Weights of a small transformer language model: width 256, rotary positions.
Each number is 500 + 50 x the weight over its row's rms, rounded and kept within 0 to 999. Layers, rows and columns count from 0. Numbers have three digits each. The size before them is the row's rms in percent of the matrix's.

# layer 3 attention query, 384x256, rms 0.0333, rows 14-43,78-107,141-171,205-235,269-299,333-363, columns 128-191
105:483555457516465438491461412476479438491456461534531490554498482457457498519448452497530470482548505536569455468563433548488522451509463484487481565591444511462554584463485394506518398453481452
105:511511549532549498532460507644562446534516504526454491531559564536473451485577422506427593469528377458501526515458582515470551504544511530480462500452517418520432434529508457441524555480491591
105:550538440518512418581502466612481546569552549510591551450491411431500507500488440526483450589556473495570550384551494497512476459567504490603534466578486505508550527406530525480526453467535489
107:546455553546495497485507510457567474567388447453492512448582572575477488447486529465576510522447541485442514524479483565536467503531477453570497524479483468492452512498573469376480426542533558
102:543574418554494442447518466444519543511512546461451606386531525490530523475466502478480496487508633484547553438430493491444434557534523431521527563561498550556525538554524597547467526534438525
113:581496520411474531519527522594505465566519547429485584400474528549447494488478628531487485479517507516508443523513489416558450424512544484437491439467574550546547517479511526471498597531492509
106:533423429488499444486492564502464576436529423516477568554525540576491394510468573516531547513529552455539543506477458545457443459476523519553460513421530491503478496524450498514505575480461529
110:442438558459469533522574567465500478428444511478487532466531450503583518439561605549567547469544408525459526492516539523491548471441511508469521548525431500490586415415369475424578586438527510
109:520587546524552452530556491447575509471499507506482522517456461486442460527544490492560533516435498527551453438538563449534588507536470458423530483499450472452494446432569417511542531383570521
109:511574555549429470584538592478515495495388436555518486494477449515530547573597518468493569524467439456536464556466513459485480540498529546475504488473563480374475467508549530455501556501514536
069:480458556528440505605458480542634487486480439465587449537434524492488525484483506476470545518524453574507483592486493567549541534486580505487554526493399517518439578454536548486564506441540575
080:423350500465490432391479479521481522516483614515481522450495512518526444492513565395554509498555494511435534462479532544469452462513429530535516452548548518583552493552471462524553587504475482
085:466499503448554455417549478610438463521535512483473556419472455596432507568556565586461521479413442447516505447502482455436508467564541530520543478480524432477504493434489470453497500509519523
079:485488434549436484484420571425486533463565561494598485381565523495433579430577418540561523446556447446416480412504595426506465566541464524487544531416412489476528495468472445487545542595530479
084:516448482480551610420510543425425523462471536504529461515497565410495433443500422497439495481458461545551449439494433478580446426476512515494545520512525427519573544485503538556477509561495395
089:516458546516476469451481454591513472540463491505485439516555484558560478544522477518474596503510474496399566506498512455420528486478520477542556510554528467489495453460582488413564428538527479
093:560490486497476453427518410600542517543533414498437464500567497546521485530413487475509501593442457500406571431491571501472520538468460515514472505454462380461521526431547550452479417500441454
096:461586558492537508505539487473531509514505522444443539466465540461491574524509501519497538421409485530518418555528555515514530494382461466502489553505429446526469532544465401598394528415472585
092:486472447531446435437467497455561411487521541547562457352501558504595475467468423513539546473464423560522570516510460409518448507434561457471568528477563479527524501589475461468486456546451507
096:558467432605476490541517519541572509591412449412539501459455545460503513468478476467448513407516483506412407408456536512420464424461446472564492475419469476508497519561499468410513447491425477
102:564443551548569564490484515551562400470578436452573453514564440538535449547500550549470481476579493548601637465474512477483515483473535493444513420494549549434483536483449521471450468557489498
105:420434548460454449424545493496458467394436535444530518461526550434564512427495510486476545504458544510422494429553492484542482429542502502533488505488490510551505511492494543505476544507435468
099:490521515535528504512542561524529499575493492522454499541377531465455518562358408447555554539525492493419480445570434564413387530551501403474497492429532553526450486425511456475581516514571447
104:377572456540455495507491451600501573536500560550472550488442477505566466565545465407422459519401491483489506512484510452551533493533498590543528564462543508456528461512469534492448436541518510
104:506481458538505499588573517489519494470553601531625387548431465521484569415521576504404645484481553477500501517506484502500577479487559499537479566458528528513444547448468425534516493428531526
104:500470530429452445465487404556586493457528541481500565581561577444573458482364491462488485429435504452479442488420524506411488523531458503421512552521518461456455453538469493478501514497466541
105:516564504446507530577523499513490621522439465525550458504501513463473540528463524558370511483399424485499535488495491626533598484479537503543391516489503539597477505427567546417562517466561571
100:496503574452544514567529401449496487553526549537457532520420410458473487467547413498505503448476508417434523487446470495430433557478524534487461458524414506589499373432480550539463520499470491
108:572547590524471506424558554547425524465522523474580562584531470495511437494434540526469454494525451496570562373514513480557506446565530455405516504540523492450548468590513539424497492477450482
101:484534508572366522388523488511487623495507456514559438490539415518506450501499544531433491480476561485404539375508426403507557497427512464448478538546448468483468516460522464497529440519471441
112:556470452510449473461456444455521505411528460482496512562544520552605494397581590449499499407544534584528546452497524429583513515485481480489497460458461360488427535533467523530471432463418441
097:467483512515456539540562488558486522532531625547577637496452527561475518520540526646506541504453529463527563507565506545550602449457512482565452607492559456443531583518453507580512504526440548
113:474582506455509406585475536589554392465486452559487516514588642496529527441563594490582422513486524580561520487555538464482506465530517426432507423563462544470508548416600540535451567470579493
108:473507465440460481475480501558518475490467471569516495549470575510520479506463507523480535461442409561529454494475463449462436488514494558535425501575497464467554467455476527585469450469458491
110:513502433500494615548508472506435563514503470484457492475436421490483448453387459473519469462583532462443457512523447597545576489502467467588484579523483527381421512513564430610516514565484490
107:590497414480435530500565507377448493544544512539601521429604434488492579530478557522556556493508494541506453498515481516483508422494522555484570555548481590558533510491473473432499508486450560
113:448585424496593473498515475389521594477497473421574516468500505433550488523499415490504477500400403466530573479479507471546488472508502426467446423542490523596456512531528473471530478441542568
115:494543441409512483457448401431468533449548543489458467452475614447524496470437487530450540437453512533570465569488485530440445531533431409434546551469515543546425434518570563509481499431464532
113:389443383439486512538536570507548477452495456441526528514482538458523506469388470463431445477494538480568499444459606495460440513523421446507513544525571422481537557525500555466478484461500467
112:543530496377511420536500569446482493508587570522605495583541558543462553542559506442374452535515512509459580531462527443461415463391474464512538502559478514541473461489512405507543547482375570
053:506510553488459465432532431463556601507502533464652440601519551527469480357519507562551499519580496478565585529441489493556516396418614448449520480599407430502443488519527618493504486501547517
063:589509498486524481535503515539522470547579477468379493493578546513504492476481526472456524489479570442529477434459556446401429515649518537601535433451506585549502522531488487448507519514537521
063:412487414515514439378449419516519440602522509512494518457436535503514569550556465461425560502447437502499556461520448542409459537586516497526447464388491473460534501502482419443509517424492560
071:523485511585438473466597424435477450377518541455507569492557379546523476385504512498560418509537522458424394553471533482528438428517473468489517471475485499522532543552541590416449424540460613
071:406502500476478557515502463548480524536535588515577478439412463422464530440546527418522443437499465540469596575579489473444504526533497541447525547533383436527461409519416405498541472517482497
070:535489484544383537491495533447482544479384507439556444481475633444614531482498442422559422467571520514486525500521453554568444515415540520507529566487502479488471491552409483459487428423562455
080:495477479514494536424441517591563600568487484453444416513562483428453415483468465509492447471548444443591516558470537466458481519535496438513485498482524587507526525509519483478450511422549453
091:432536493472457462501446448642551558465475506444555483540486483535509470490577527433516410498509538516523534468545469554526525558357583595469408475484510520381511507501487564424498470428499432
091:499507534586511507516538461556512681510562636505505519492564478527482481535530552481554402513435516530436535487486493452480485463630524436478502598551471535485520488512454432478532563393526483
100:481579475495493544489521520471483478548549479473418498570476552549382446650544466535451496487590473467457455478451524541516550503572442487427540484475459482558488550413586542512583578572456533
111:505445582518487473506565534492552502471555534390459544511457535586477459501493509500387505490444452485551522525542384398473492488552438536464522493534551461524549549515609498648516455456495481
097:618550486568535566631583488423470578459551506500467558450439416522465493521415459467503551517541623552544450557439587447464472408455537529444510406500521486530494535509505529542463477477510525
101:559531586443521480509519499391465459540518445550560455544415526414491500507516580463513575524533608518481563557604617568531506508464569509519566499547508569507527604421538517368512488510520463
111:515363411541567440526516486563562501536433587494470436477500496515463509518481446507493565456538490424504576554375486576444450461520487540476579491484501475510484445493466441450553514564361547
112:529501483466459470478534431500429541556490475463483535485461485451491480496532455451511499533487529503481440453457525449474490399541469513550491469558420503526522401438473476433464554432469522
114:598494417440366563530483496513421482443496449512447507553555605529476450477473525445485553536494590480492492489468488486520496571490461534537461554516558472527426503487467533518559465547449551
099:451493497500450452458524561473500503453485538450476546536510508625454562482471514506547582568508490454504575469528409577408527461459557484410469466495501537445508552520448506525459505450362470
112:510503464522590522492542480467462476495453489436479541504559526410463502511577438495548502461523570383523463551503490539552527450425502416470505510476400586578527443544504535534552553481505455
110:503436449495556448493583561535399409534482530473504418549505485447477563464525421614452483421539437530550515441436554501552476492535413576489580407541500528415471515474474488464587505487448554
109:527463463474516504508498387564582475472582509526539483556460485467489490531429532551443540419597515464543439440476405517461488544555564506512589450452616465502498478525388531533409425484501527
102:562579539467455546470478468443483497539531561506445512457459489440484476506493500477464454452473583471505466563537421458526609398537528411470450477365524526495475490489488483464532445525492487
097:474423461492436499492490574567505497481498534541595472566405454584484507533530573570476553545553440447516522586528434550455442583495475520448474531469522419567524498565523594434476525567505516
097:475398426509553460433412454511538455504499485528525508555477517466502444513523510473438591530536558478472510510579501551585572471442533535538523463518423444454571480590501410496431526439487564
105:482570497559587565469482471478455422495561485521460525542499434451443537355572434538533470556503468458417493517609589484508518495514498537474602528507415503434529498511577521488522511570508393
093:454574512464512589408485451479424496544495524465509484475477493387425489453473506517457560568444393582498462432518498425463592491590631537525390460501496536589466439494508456496426453561548530
103:509456488485525507465480491461553441529529543500533500481441477523593523584527464598488605520549499536458523558508445511368509587423373581602407529489506495405485478515581489526467415446549422
099:395559520464489489436468614545516451579543501535452487449588528460531435460493473520561496468526564528489497549482487488471566487537495469505510443442585526479482467437471483528505539493468535
101:469528473623515492525499476502553454472571417502435546578479480414541529510473481524502523455495541428453489530512487562406429600519537506416448510489523478509442524557486450570497549467438463
103:431539547514537562550610470519396502541638488415484529504517501510568539497456493488467521483506550536398487442503586509462442503518499520592411632474405569577538437601453496535537426476456434
103:426467591607434592551441444513506458566500480535509493482468478440386534516514520542542483541480471537553431605422470504588510499464455539477539556595464456499557518505501538450542483495579482
100:531525421466468565509485480479480534589487520515470511464483466504507479514509376508455440599376528450578542636531552525552508548605566464571540416514574572446477547510493439525480466492576460
099:451458483477515438462469459520548548542455475504489445492554526470415465431463420461452442500532536582522517444525472503548598449524556504432597561486448528586523505477522596527443569525463516
094:492572545446443433526502508476433493467531516497448479459535467419481461481499542458531458502508597528601467499585463476435522477473441606501528530515570476504425483513410458536568465601523467
093:518502474498535491497459543510537452433567493463516445464483513492513479549451470458392502484488551557557540544476459477503513563450565590585489489474657432486542482477455536482573442498611480
102:461586540563437471572451441555516456524458550598530479599505470485541442547483574497507605558451539538487471522518452506567567533460538494493356467460581485495532538505506501519469469586456551
093:527442471520449424454470480407521550467542500467531508398462469559421373465471563420428577589442484502475631542552586627557466529432490547520470514560529416481533443496487601573559532467578478
100:506482432540468516459530548475598461401461516416414500470574400499473417578511485498509554519597421639545547374472451623550495477435486415557511444512429448466459514495492535540503536543476431
103:452516477567530491489481429495608521483518533468543440599442475445512531566434531519531481508444496579474536500438463488468466544465509524469546567555350429516478477452533486537518545472432402
103:470518568475566440517467540436516458526563536456532504484502508607506465514524513430555489443398517444471550539536452523570546472457526401566517543436471619536449581430497445418357556481484468
100:522456502500466480490564575478505446594569472544543534478483431445511461539508441550473543550512429511513459586546551532390504505591396596502577489551451512426593480504559531503464439457468469
101:494515491477469507431517436450417509511508558518478464503512423486459508530452544592471497388547548500529505592555447570497492476480406507413446483471406485437475497542495460585597428511408512
099:539539473527503520572550436540461437428466466420483512609535583497435423571509555496508491456551459506432441560578484534449553528413463464496469546502486587483519559505421525477518493540561510
097:551414398564436562539537465600527485491534499467549471475441501443534502585518434526563426513523469500517493503570491515533448415418499541425482460615571437547453426553541590558510585495597542
096:613534526488573561476552585536466418510497469511543524514484489434505486508457542467441512523464562514542562527482480470520503588394483533521568461475570526469416502548521529487453509482517469
104:506554517488591610483505591524511562489522497577509578550422436556432510455417499530532532534577416545461470492493502510466478463484535452471576499471529474465429538529460499473494548432527521
104:409504506505517519430466440430573470501434569490527439508442525497413469627491528487518553444513534516527519516516560577576509537514508476518552512408427429531518610419457543493455557515529525
096:533492627481369442450440433434506491553490531608511485476440549497489542551436500484520518465522504520559464574493493583535450478502608527483520411519466572547499466430486424411506643523453480
098:541515545479477497480369500399480441599420464466527507510487522555501518474473507514504470555555507532512531493623503537488454542396438544532463562506562471567537540517448553525557527515556463
105:476535438459450464517505547558427501540470588505485444423528590496485537515449486522463513574499510469599459545466394446560551536545565483566455557579551552549512452463473493440472414522490498
093:562501431496461507501557568580528508472434535474504427503532429557489514577413457410513435601498594435414490375480486476416494423452450524544458446444480464551440483495521501466503477494535490
102:442533444547462517573506562476548450517575522495443522492453428463553456398472521432469515455418539429517506532528535559480472499470483612446491522478554520467429574482436577456487606466490501
106:528502453507526534526533489491599521559531496448551496487431524446501591433404449491506467550509532490502513591592492494383539533488445468431526502584453500461491441537548527541421510549559541
099:521466586489581558489453524550455591491520454475431385408415487485516491498518522455535515451464439533601572523498567425503496397587560508574471420492536506523466419504514588390532472540508563
105:432470469536500433534502473484521518514461509503577488564531468572462533531528470513506582467548494497368553421452594427487527518561551512521465464504447488496483458456505436455515452434491477
105:500488573462535611495521583523508406522516503459544473463509573448548440571494506477510516408454505614517474450454523534473415525558541464438462481438428551559422523543515473517495588473514499
113:531546413505444535598516452469457523491429514540473436545534534504519513534498556515501533450485432471517525546657511495537527498509541532498606502498501462549509498641353544476488539427408504
113:463492456493579476464430491474509548514510576590467427509432530501536424570537522459482553501441539461564489436569492362457549481573502466501568487540608466464489556449461525628548505515570514
113:518542431554518591499500512540555543514541519464558441526597485609479465473572471548511485546457399483611375476557515518604645528509476458463488510475517448502594447551503584494540487517513562
111:365438552573584536508526426498501497458589530438434578529580497521540476568499543496555496521435426510584503415526566471493431491440417418480570449462466482486492550538525506499481514502472576
098:532520405455492569489484498514519458515547446559365536493514468453498537454505359512547596491529462480413377553617582475461500515491506474455538467570508491448462487500574577494518532524531451
107:486507482504451461539478484539587537501532515502436470462515491483435534466504522406557598525437489561456464589435443455543473544500450459458581634495566486494565465514548536559465426460504508
108:528494578529523506491452501467449471486502500541456476468473368483514348521525438605533571462577460460515507491471568486434515457441530574603512545469502437530460506409477479517532474407530525
068:607555465485416450501481631552476576540519492486483455506503444540473546504518531421498464485520515503517482538511536568505531441535540452569507435568552559531458485432581513421600432450478476
075:464497461478408566505477418384487459548436565459551458453413515541519554492385498500509528542466535414561415455498539518492499524510497454443611487395468507563509521438361560469495516527567514
084:427506493472545480517466504465519493397499539608403456483490534511438504514417456480543492539407411374471417486637493516484481531520521438499583502483529477473535409470450427502448517543533471
081:551564469470481479576464446477487509406515614566492539490452542491506536512463525533469461494491493482473455518459455425565437519535530468460465530521473483574473625475522586486439556617534516
083:573482441507464452541498551528411506476529568414490507485511514496501576451449544527557404465412429470425504529485523488564454487545412526475465413523431530526397532443492566491499494502563443
083:625568423500472477492518503523528498435502571438505485433554495485482493478530392553508517478502406525561473556472501420465439481526453513479451437481579456569523564498495646434610440506530583
085:462486491510441484470405513565574574427548505461463516454532481498415503457466449555532419493487586537477589521501537482566474376492438552520361531549529495464424494542560565536515492458522610
093:566593527510480468450542587467440519472538494602438516517460424428463495476591490505430533462400478520566506500481527469479452473546449507473450482478511536538584544478612482459424627487477401
088:433572541527424540529525500530592525538592498491424510502510473483405480492534463476479569490440518444609464496480522480424513507502550523489483537430433563510628449502539449514516538573414528
094:477514572499511526472495550464550469438474440494619556514511497578557449515485539515499398532570528500499646491473471568494504443517501443448571534391451525586447485554433510455484459515596471
117:395445471424589587499479431478502560520452480539556508498539488495447505445492509349509527551538580454517519516495485469477448521476541453513470511420477494557366416555445514487444526488525524
098:396523462484576556444533497507524520365459530490499530460536497554511473535534445426566427471476460605520518529414493505495471532432520529555486500499529426483560514501545501531499509473462561
100:463533472454458444603508499470543436547503456503454453459487552558492479515535471509480482481558607397536420455472479549462557476499534521471421473449522484366450497504407453408476564564695498
101:563509369521488539412530428435383517598503456483447453537425460452478534518463429505472523437488555533678461523519436477518543486500486486544516595461521510512506587522426528500483557499439543
102:405503455468555488440581511527611591546391529502494432536471459575465408385519509480454509518505443475560465514543458463489521474517510545443364462509493476493449422447478432514579530523494386
097:517440507492499471564458421476484572521542450529499454425456515502567528542386484425416508465504460478542510553597431525531503419561505527473483439505559539545448519473469487471547434520488485
102:555563510529488573514499405461560477513561552481473551474482440479501478448415508509469558515478382550612571551462526516502452596515571479430499515516508508586525407590511423492479450456463474
101:385463600539444565542512518506439476545494488461466544497506463438436568495515498467564519434543565463505523488487565488530535611511468461478636505514547552426429408493576541548587532534490588
110:509481527487349601489492481460442503459463407496490397540460492382501454529512516483417432465526513461493532429552546524553581523529531466462430431499532494471508535530418451447538485527446596
102:383509577501550498462473559458375400549462437603581451439529450522397530516465521487527421525413464585403526499569460550489496450522547451510510476486541525535548525467560519505530407495550539
096:388542527538513521572510536484476457472576497502430483550505490490457490486501579486608515506520596501475460496441479520486427497531455564546575494452592531549491519504457481421532452483503558
097:546463561511507547433472518562569536460460449440455473467505503489482561574420504568461513533480461509564551532588514490571469480530559580462570477494572411557466390486441447533429529505455583
098:528555448465484438456514460589546448532504449392527415481556586573485486447488559445476496490589499536506530443502538520581538422454583481535502411497486551515498539532513468444531488566421454
104:459489479507442512538506409510499457443482486525459530505522493517421429525505453540451451609518468569512439522552528498527499443375505495512393428486514536510592472505483404503455587552513438
107:434463529497497518524416441495498482430502548425537415415493443556446599514537638542624546513569498569574568514496568509496542582501499438508398558493514486478491508538444461509572575439453512
115:470445494568497561404563506473484497621559483455430526546562492545534608537542521524654393525425475535469454533470587461451526515543508425468424456528426398520450555578454569503534469466382569
110:466445504524493459523474520452467547487505549462538510495513569478539559476481493614534508560571535492528490449534435481505429508441510478436477403517528443490454478534541440465535477565560596
102:593514484512509510501432390481504529448542501622579497366497457509539474455480475450427467429472491502556476501478482514573495520511510477438489592482495527548450451514537507501447442555468451
098:503588605498515450456626553508560481453515607435530480472421433608430466471539586554576534501517449424488539527431503420563528473482439467511558480489570592482521497511499497506596462489493511
104:483511550487410512460555492484524557503446459490444504579486442490416545504563499512505495555488492512422490542538476422421546473370525498502490511560460526402514437604522510532493498541521515
106:489521517523437565553536507461535524541502608475487589507587526528539493548549481596472447497518527491481491478493564535570504568545481524473454499566573549431523479452494436483544511456475558
063:513464538526482456499561662461528558518578499481559418507469431424506454511450465499458490458445542487509478520619474575492488495532510456490535589507561574456535557485514469427490395500466588
082:485513519520544471597584464572479493562544530533538489472527550566546568563568552485525487580591508500563480480396481461547559463491471637541475416520523520563438518508495504504578584491513483
083:389595606517465457532456481410511409491580525587507449469495520619426507537509427514525509427529576457479539550563455495531483522586594551469478449434540510448545464573537454474446447554425491
095:527459578554543486517583421487466444492404475496566430531639423412389481499477468528514514544546595588572403483543435526463533500527557556480466539467449447516492519376495505534564551463489513
086:478445435504519541431536450511496559546507457551486511532574454494486462658540455437501469523454530545540526522485479585488431542488420511436507542515441552438603475486402535523542502466482433
090:461460471497592428491368537481497475505547473456579468498612427513443530564411569526538527460512539481520489531619426511501556556589550463467560457486472419449601430494468460436465486482526427
095:496509469521464516485426462573475524479479407434477514613492480523532447473508541404550547436491486559466552602515515376486519551459543572462578457527500433462519491482546407477483488424590496
105:546487527494460516454568471420491545500515564558569569402560533472590505427472440551585481497448492521570504433517433459559479430619456535534456530538372457500552541513545455488449507505549481
088:460489505463515443449533397495501541546433526461458489487492558512509467477519588497471463461567467522479557502517524556495459503520490472525538416473441508566515497476434514434500542608536415
103:513494440573524514536454425488504516461541620513492476385448590441526484568452500529544412516393538525573438531423537540497436595573487464493513549447454517582452504526510490568523508526471482
108:531456533503490526521505414389442510444516483469464453489515423515436387479476441394420501562472516546513488461506517468551537603462443509507609508400525477498474436441448502593547579508414546
099:492498427465527484502520426583449445560557411537498407507584504467578545514513556525418481545469502589493459472515430531496500516518510472525415526426488469512515537585417551435503470573569499
101:591563410465506496479576545489467507578368503482487486558586516469506543508502441517376385555503472563554488494561488504504488438495546498572521425584504507457471528512528508460481600539563436
104:432532477550547447492506449513435451540501501586503539505447511566579505531514502486594524514534416442471503430490486460553530407427555488537408508418470574551499520507454524482461521376533546
102:611492519452485480543455506510462570480549590495604444494463424501467508516403504449521463493471506506506474456512588624446483567560535571491502471398646458535505517404403538437547355561495462
101:456465483420526516528514502537546509550532488461414474488483510480497584529459528560536471481510509494521530470516386472502440536573463564399509453543570413564469490487543445549452527471492531
108:485550497505527547449464554532500544432483604476531452419388550488512550516458514524489522424484586473404493522405437621434579469494466548528483515510555518464475580461508538414446486532508533
108:544495532465530518340513530602473433449531660490553561484582581533450546478495533524530475553511571478536500564519562433487515533515471591444481490417522570533562489568445593469500508484551472
110:489437487462437433469471437442633446534440451606535476525464519483549521544514478470546511462485515522575466525424430489407511556449469373557469484503524573446474479529505546474455533523428526
110:447512467486466487511587523568427432481470527513510555496488428497574469575447560510448480466518475412508558457441672492464497366520644523468477484484472595478499586455563372463465466527435469
099:485501502486494468568566473451501429523456595467451498525462491517543438458478523506536489389510549405454457536496429452492483502419532496522508523382559539422512569576547494503580502454459565
089:479432453557489431551433473499465495456536531542536451520467550511484441490522457516539485417506479517483515472498512491494493524560535488459442538530502523558594474484497508526428428434463524
100:580538441449546530464529560580566540482497498540493445530440495499429431478498555484418562503571489479543552471465471527629541480542423411483493563504520458504429527474540497488624505459478491
096:554473478496486562535400487510496565479537450468521491557561442453556464471496458515580486441394520437589490552490548563475478601464422479458607492457524605501558445510448498517512491418402467
098:498471383399509479451431471534498431489609514502418445598516455479539528612477475550476425610439518448485539556441485489523502540499370459519490540521412446481509567471558523488457493477542531
096:427462521413470451476498447481456454481382482536505520514536425544524490493484549493498513496626566499582411465536551575493522518448467387491533523502564411579523497478476418494500427445532434
102:440524477470478477507478527478440462555431468577528581545464499549548517534475442418489325437487494479526474499556524530448499464452415475495465498453456501483551451486496380446555562487503431
092:499500485505471492493413465518379537579613588472566435528504576467425500563419548552563507567416471566516483521451497475514542485517484548523436454481507481465457581452545599529445444556462497
108:517496496525530454659572416463529459561588503540592505471482525553503545556500551556460500487597517574532471408451568472511500399555560552445525510482538474439584483504501453462489426520546468
098:479466571493513490501470479429495555468434476457537598572538498401534577488502466503628575510514470461605534498453546488503557522495504469456607489508512493481485563484518582451513511438474522
109:436578474576543415471469524537561535532473490500461518436583589526564501415496508444523512512504492469460417450544473540541538502482570552568476565508549551522433506505585518444531404528634429
138:475530490632600511396505461525548510526550556527505437476449594477516497451533442459561435524524414544519492444447467489659529502544501523486490520560440504550548461485478520544448417547488556
094:468503507440441562457486477534564540501535449470560522495628538523458535556512442532503442430474584437501391544482482472446559392482497460467527443460517472528568497483404566451493537460498411
092:522527531500467502560556453362449578528472535448526556552462545590513440466451466540456488407494539425539522485555507512518474486436527553543456412452468496521508591627488457520512349500544472
100:545477416438429562470535484553456462493510422421493424501469518397468495450521569596547518500571549611508506527544466546479488440464472517520564593532428500593481441434448586456480488514533479
097:509519410546469531462554442526511395619411455437486500564553454474438474572491523413576553513448447518436507475421489531504433529411496425460435579530462518512456522487463424475465524519478490
096:575465523600561429527544591495558484421550478545514464491475549495553494513545486529506489523545600542434602490526442479471488549460552475510514536399469530517540500572589523469423483467511488
100:538455568566487458516453525452617530585486409545605475405506481485418518553525504550497436504533483444571489435565596464501519524401490464462373457640553473471567582451511505525477512456504418
096:466506579565468459512472430406461553511396553435507456526468412520489464407536466554440586479501575445464556527466516536565500448532478581576466604547421503449472509391411508494445526561513514
102:450511517443504466548467529441529485582491474509452543406548495438452499505503541565422529501540491457533496453387451444483516512414454517535432482494430440615506505589466458527540493534549483
090:583432532519455498506523473532363436538586458439553516567482490514429571430578516490359529490443466513545458561524454488453536549511495445412501432555460488454551498526467475414504493525527433
102:492563499488426523493573607485450599495356493533447478606431517484550478613490487471503517513496482484498535477537436497489581552614489558496478494533532584504485585453508472527523521430558427
097:535420570568530473563485486477416596636505419494506498468434454525542451463530543560524478547525470504564468502549524454572493562397546483412513581492513498527489492467481525531515530534493496
105:532539459465551498590567522501471413476414508496420673538552501514491532572511453455440443495537524471520587560499551549508500447453445500533496463466533512411502620489460410536462549446575453
098:458476554574477469522550408521543452570559540570470406457473590479460481538547395448535553533549565489537508522442528525501484525431588445490537584404489488504496480519429443534497517615449506
094:493618523465565572534532537454538487542494562572533452559494441443484545555572576555527508596536529534468449557443531567524508414508529556529518567476497556552444433523532424545476564461564499
095:502491449557484545559473493483477501504440475480498548510420479509366573549504521528488554536467529474542456515480445558577550507584532543588518513544472482481420530480539427520607567531464515
104:565498586520456457555445594559518494506518465456433499488504558585527491473378523531487521524506483555577467489449493518463465555456483551503518493494529553522439534487518520496515490582556499
097:491509516512506424455409618579490444536504473574564500524491533433550434566365599525439472566540457560580476470604457505459518497513464555464579522584432481492510523585378424549517481405487502
098:549514410552457420508540522499473405443508423560509535521508445433534556480457556511522558563523482530592481457530488459540513519530397393557417519573514473492482404476519539520428410567554441
104:489499484459526532528495564492544481496532435535461495480494546480484553514512558524448546488478483502588460404546501523485550523530456512606502464589458480549511483511569497449443515434498559
# layer 3 attention key, 64x256, rms 0.0333, rows 13-42, columns 128-191
101:543490531557565548523401480521567537505498465481553633472497477511491539539562472492479512539435490511475515480433577487519485462597553512478500560593391533496544412419510566528523501555480450
095:477563530564527467610488434558540522466443462535448444453602424475524504485459477439504546502503430418520613578468498549479499517625474541469518536455564451440542416534482468565503477524441477
100:448464462382567475489545483568459514497529427537524554445528599523581549387486483459518533521401499406582456488428506495490606547487564379523562430497510568475451492511561464463537446501551602
100:464495570515463531521534558599525551464478555556551518519522426521437434493438470548505439460489499406466489571415556393461460587423543556500447394502531459530516538446415540464541554544522574
096:418467473518445506421409499468406543631441456515508495429553503519511588525506551580474553536532501546542519430429483485487485590467551588540478473472557424551500382542496467423406457513538419
100:486523495587449459532410516560554511483474427537533566532503552515504524516475496578574518506491446429496526489459547530608465375511428547485496503523473505342454568509479536496458407535540495
100:529479494501530523531528464488472547525436564498505455522433552438507499522568402579513459402443448486504474402475447507400516536549561567492520384535493470528580516584576489525504470432517503
101:452518483568473497607571528464576477496413523605575434541506610571567529486522511499461527501519440448541502586601513380554532477490531504488478452562579525486474556464530482587468524428516443
101:516465463515477537455559473431534542518464436471412511461492521544568459513514422493480593565429439554463505518495377489536500487465349528608511474458547540510543583489527539517530475462509526
101:528490527527521486523527407560511462448479456466498532528517454466526492408487481576561452420593467472575439479573519581434506463501574417464512499504434532567550419455514439479496483626581445
102:475524483490486370580645528549476567522508517528466457545491438460535555528505508624445532420465509579520534578568434524539570518442565461503544533515427517479497543515468568518540616454523449
092:413419471567607538487523455538503598528426553507463443492576563476480500489549471475523526480515380498476446454488484475591529456577449492527493456510433555522528386508499518502464544477464529
090:505511436537514466464457444573456559549495490523481460439505538529514439493538461444534492529467444544342456503472388439482497535592480484499501625493433538468484526527597471541533624489516425
097:571508483501478615530498455496481483583482467455587497514439482507483453492454539492513459436521557463453442490556367548504508489476560583535407534497507533527484581477600501563529563558586419
099:573577572531521515402562512469584574530482510538603461458481516567523497578533474543544501545550381503481532429590576534446516515542549582517521467568493526557508510411475464469480553531433509
097:497515539573411396578547513532446520456523474465502460452479496568523483461515505441494442474442566473589452504505445489468542470565568469514485527595490549494505509425584550542428474513474548
099:503485499471542487423503521483595501499541562474566401580461433524494547460495598540461466401540421470494559554535606476586532501440534496488470480473554495451521532499462474516467522462581479
096:494512464468604487542480429588543465546556451509517464406483455580414563453489499462598617477439500476464447608484462501570498528507486395471494524506543533514576474440543382444517486550499482
106:520432557537510501392469537490491521572477489542454486505491523538470471617551504543505534463476440485415476502546483495541524376462466498511378465461530537563533490477511461531503573547416548
095:542553505516464586477433389620552449495534586477462454497483502473451546457497502571439493481524566434439559471452525627540489518513456508396439435506467527512446480554530461574500503511412397
095:577493507428592530507446582473501579485537569494520482467539482484576410388478481611470589437577476512433502440485516450475393514519446534453485525504537524482538483519500427489510474457456482
098:518524562480473509499531505554447433459590505533447493537516485508472536448495501506458573400427504454504503598398496459486459498515541470480457470456459501559506486491541489530484469481512532
103:511589539446451536505477502494509516438519485429547564525420525513513508423496490520494575507513554503488517531419524478478436449474419526454533471602498549466402466409442509541509551548518517
095:468472549518543435475518550554463551424572457549484468616422521557571552577500533461562450571438516490453524512508497539538511510486472444537423483445601528451453496544537461548400503557508543
109:535508485450502475488469536578493407487506478582514503463462557523562534594595515432458467493477505425397507460595544452549545447452484558566499475562479505502607545622464498523448510558397538
096:502526512470516572556458517520471592591591501516465483507501539462549633534477553494376412632450484518495533505564524552450418519513541511467521474575566470517516553518603540495482420538537489
117:543523432485485531574512503481576541495490435475455507558515433645522494452428540608555534569480530548565465445436519529385465526446459468511484504510507518573436483413538545556485447522484455
105:457477531562561505564521452504467538550474525585495405408528450476423567501465545479497560528537460504576463484501562481619549459469570466557493504581457523493523439463487495436507529522458505
103:508548512550536590509527479464511465549517540496555514534512489531383542520438517430576491512424482430436499432513451450459522502468581500409459483488467555468573541508475566559522450442477496
101:489426454475521492505476441530450534532567573516639466567479521560597545557467557509459604414520410531460497526459531459532589510564454451512550525531492479422474533538532460466526484480463529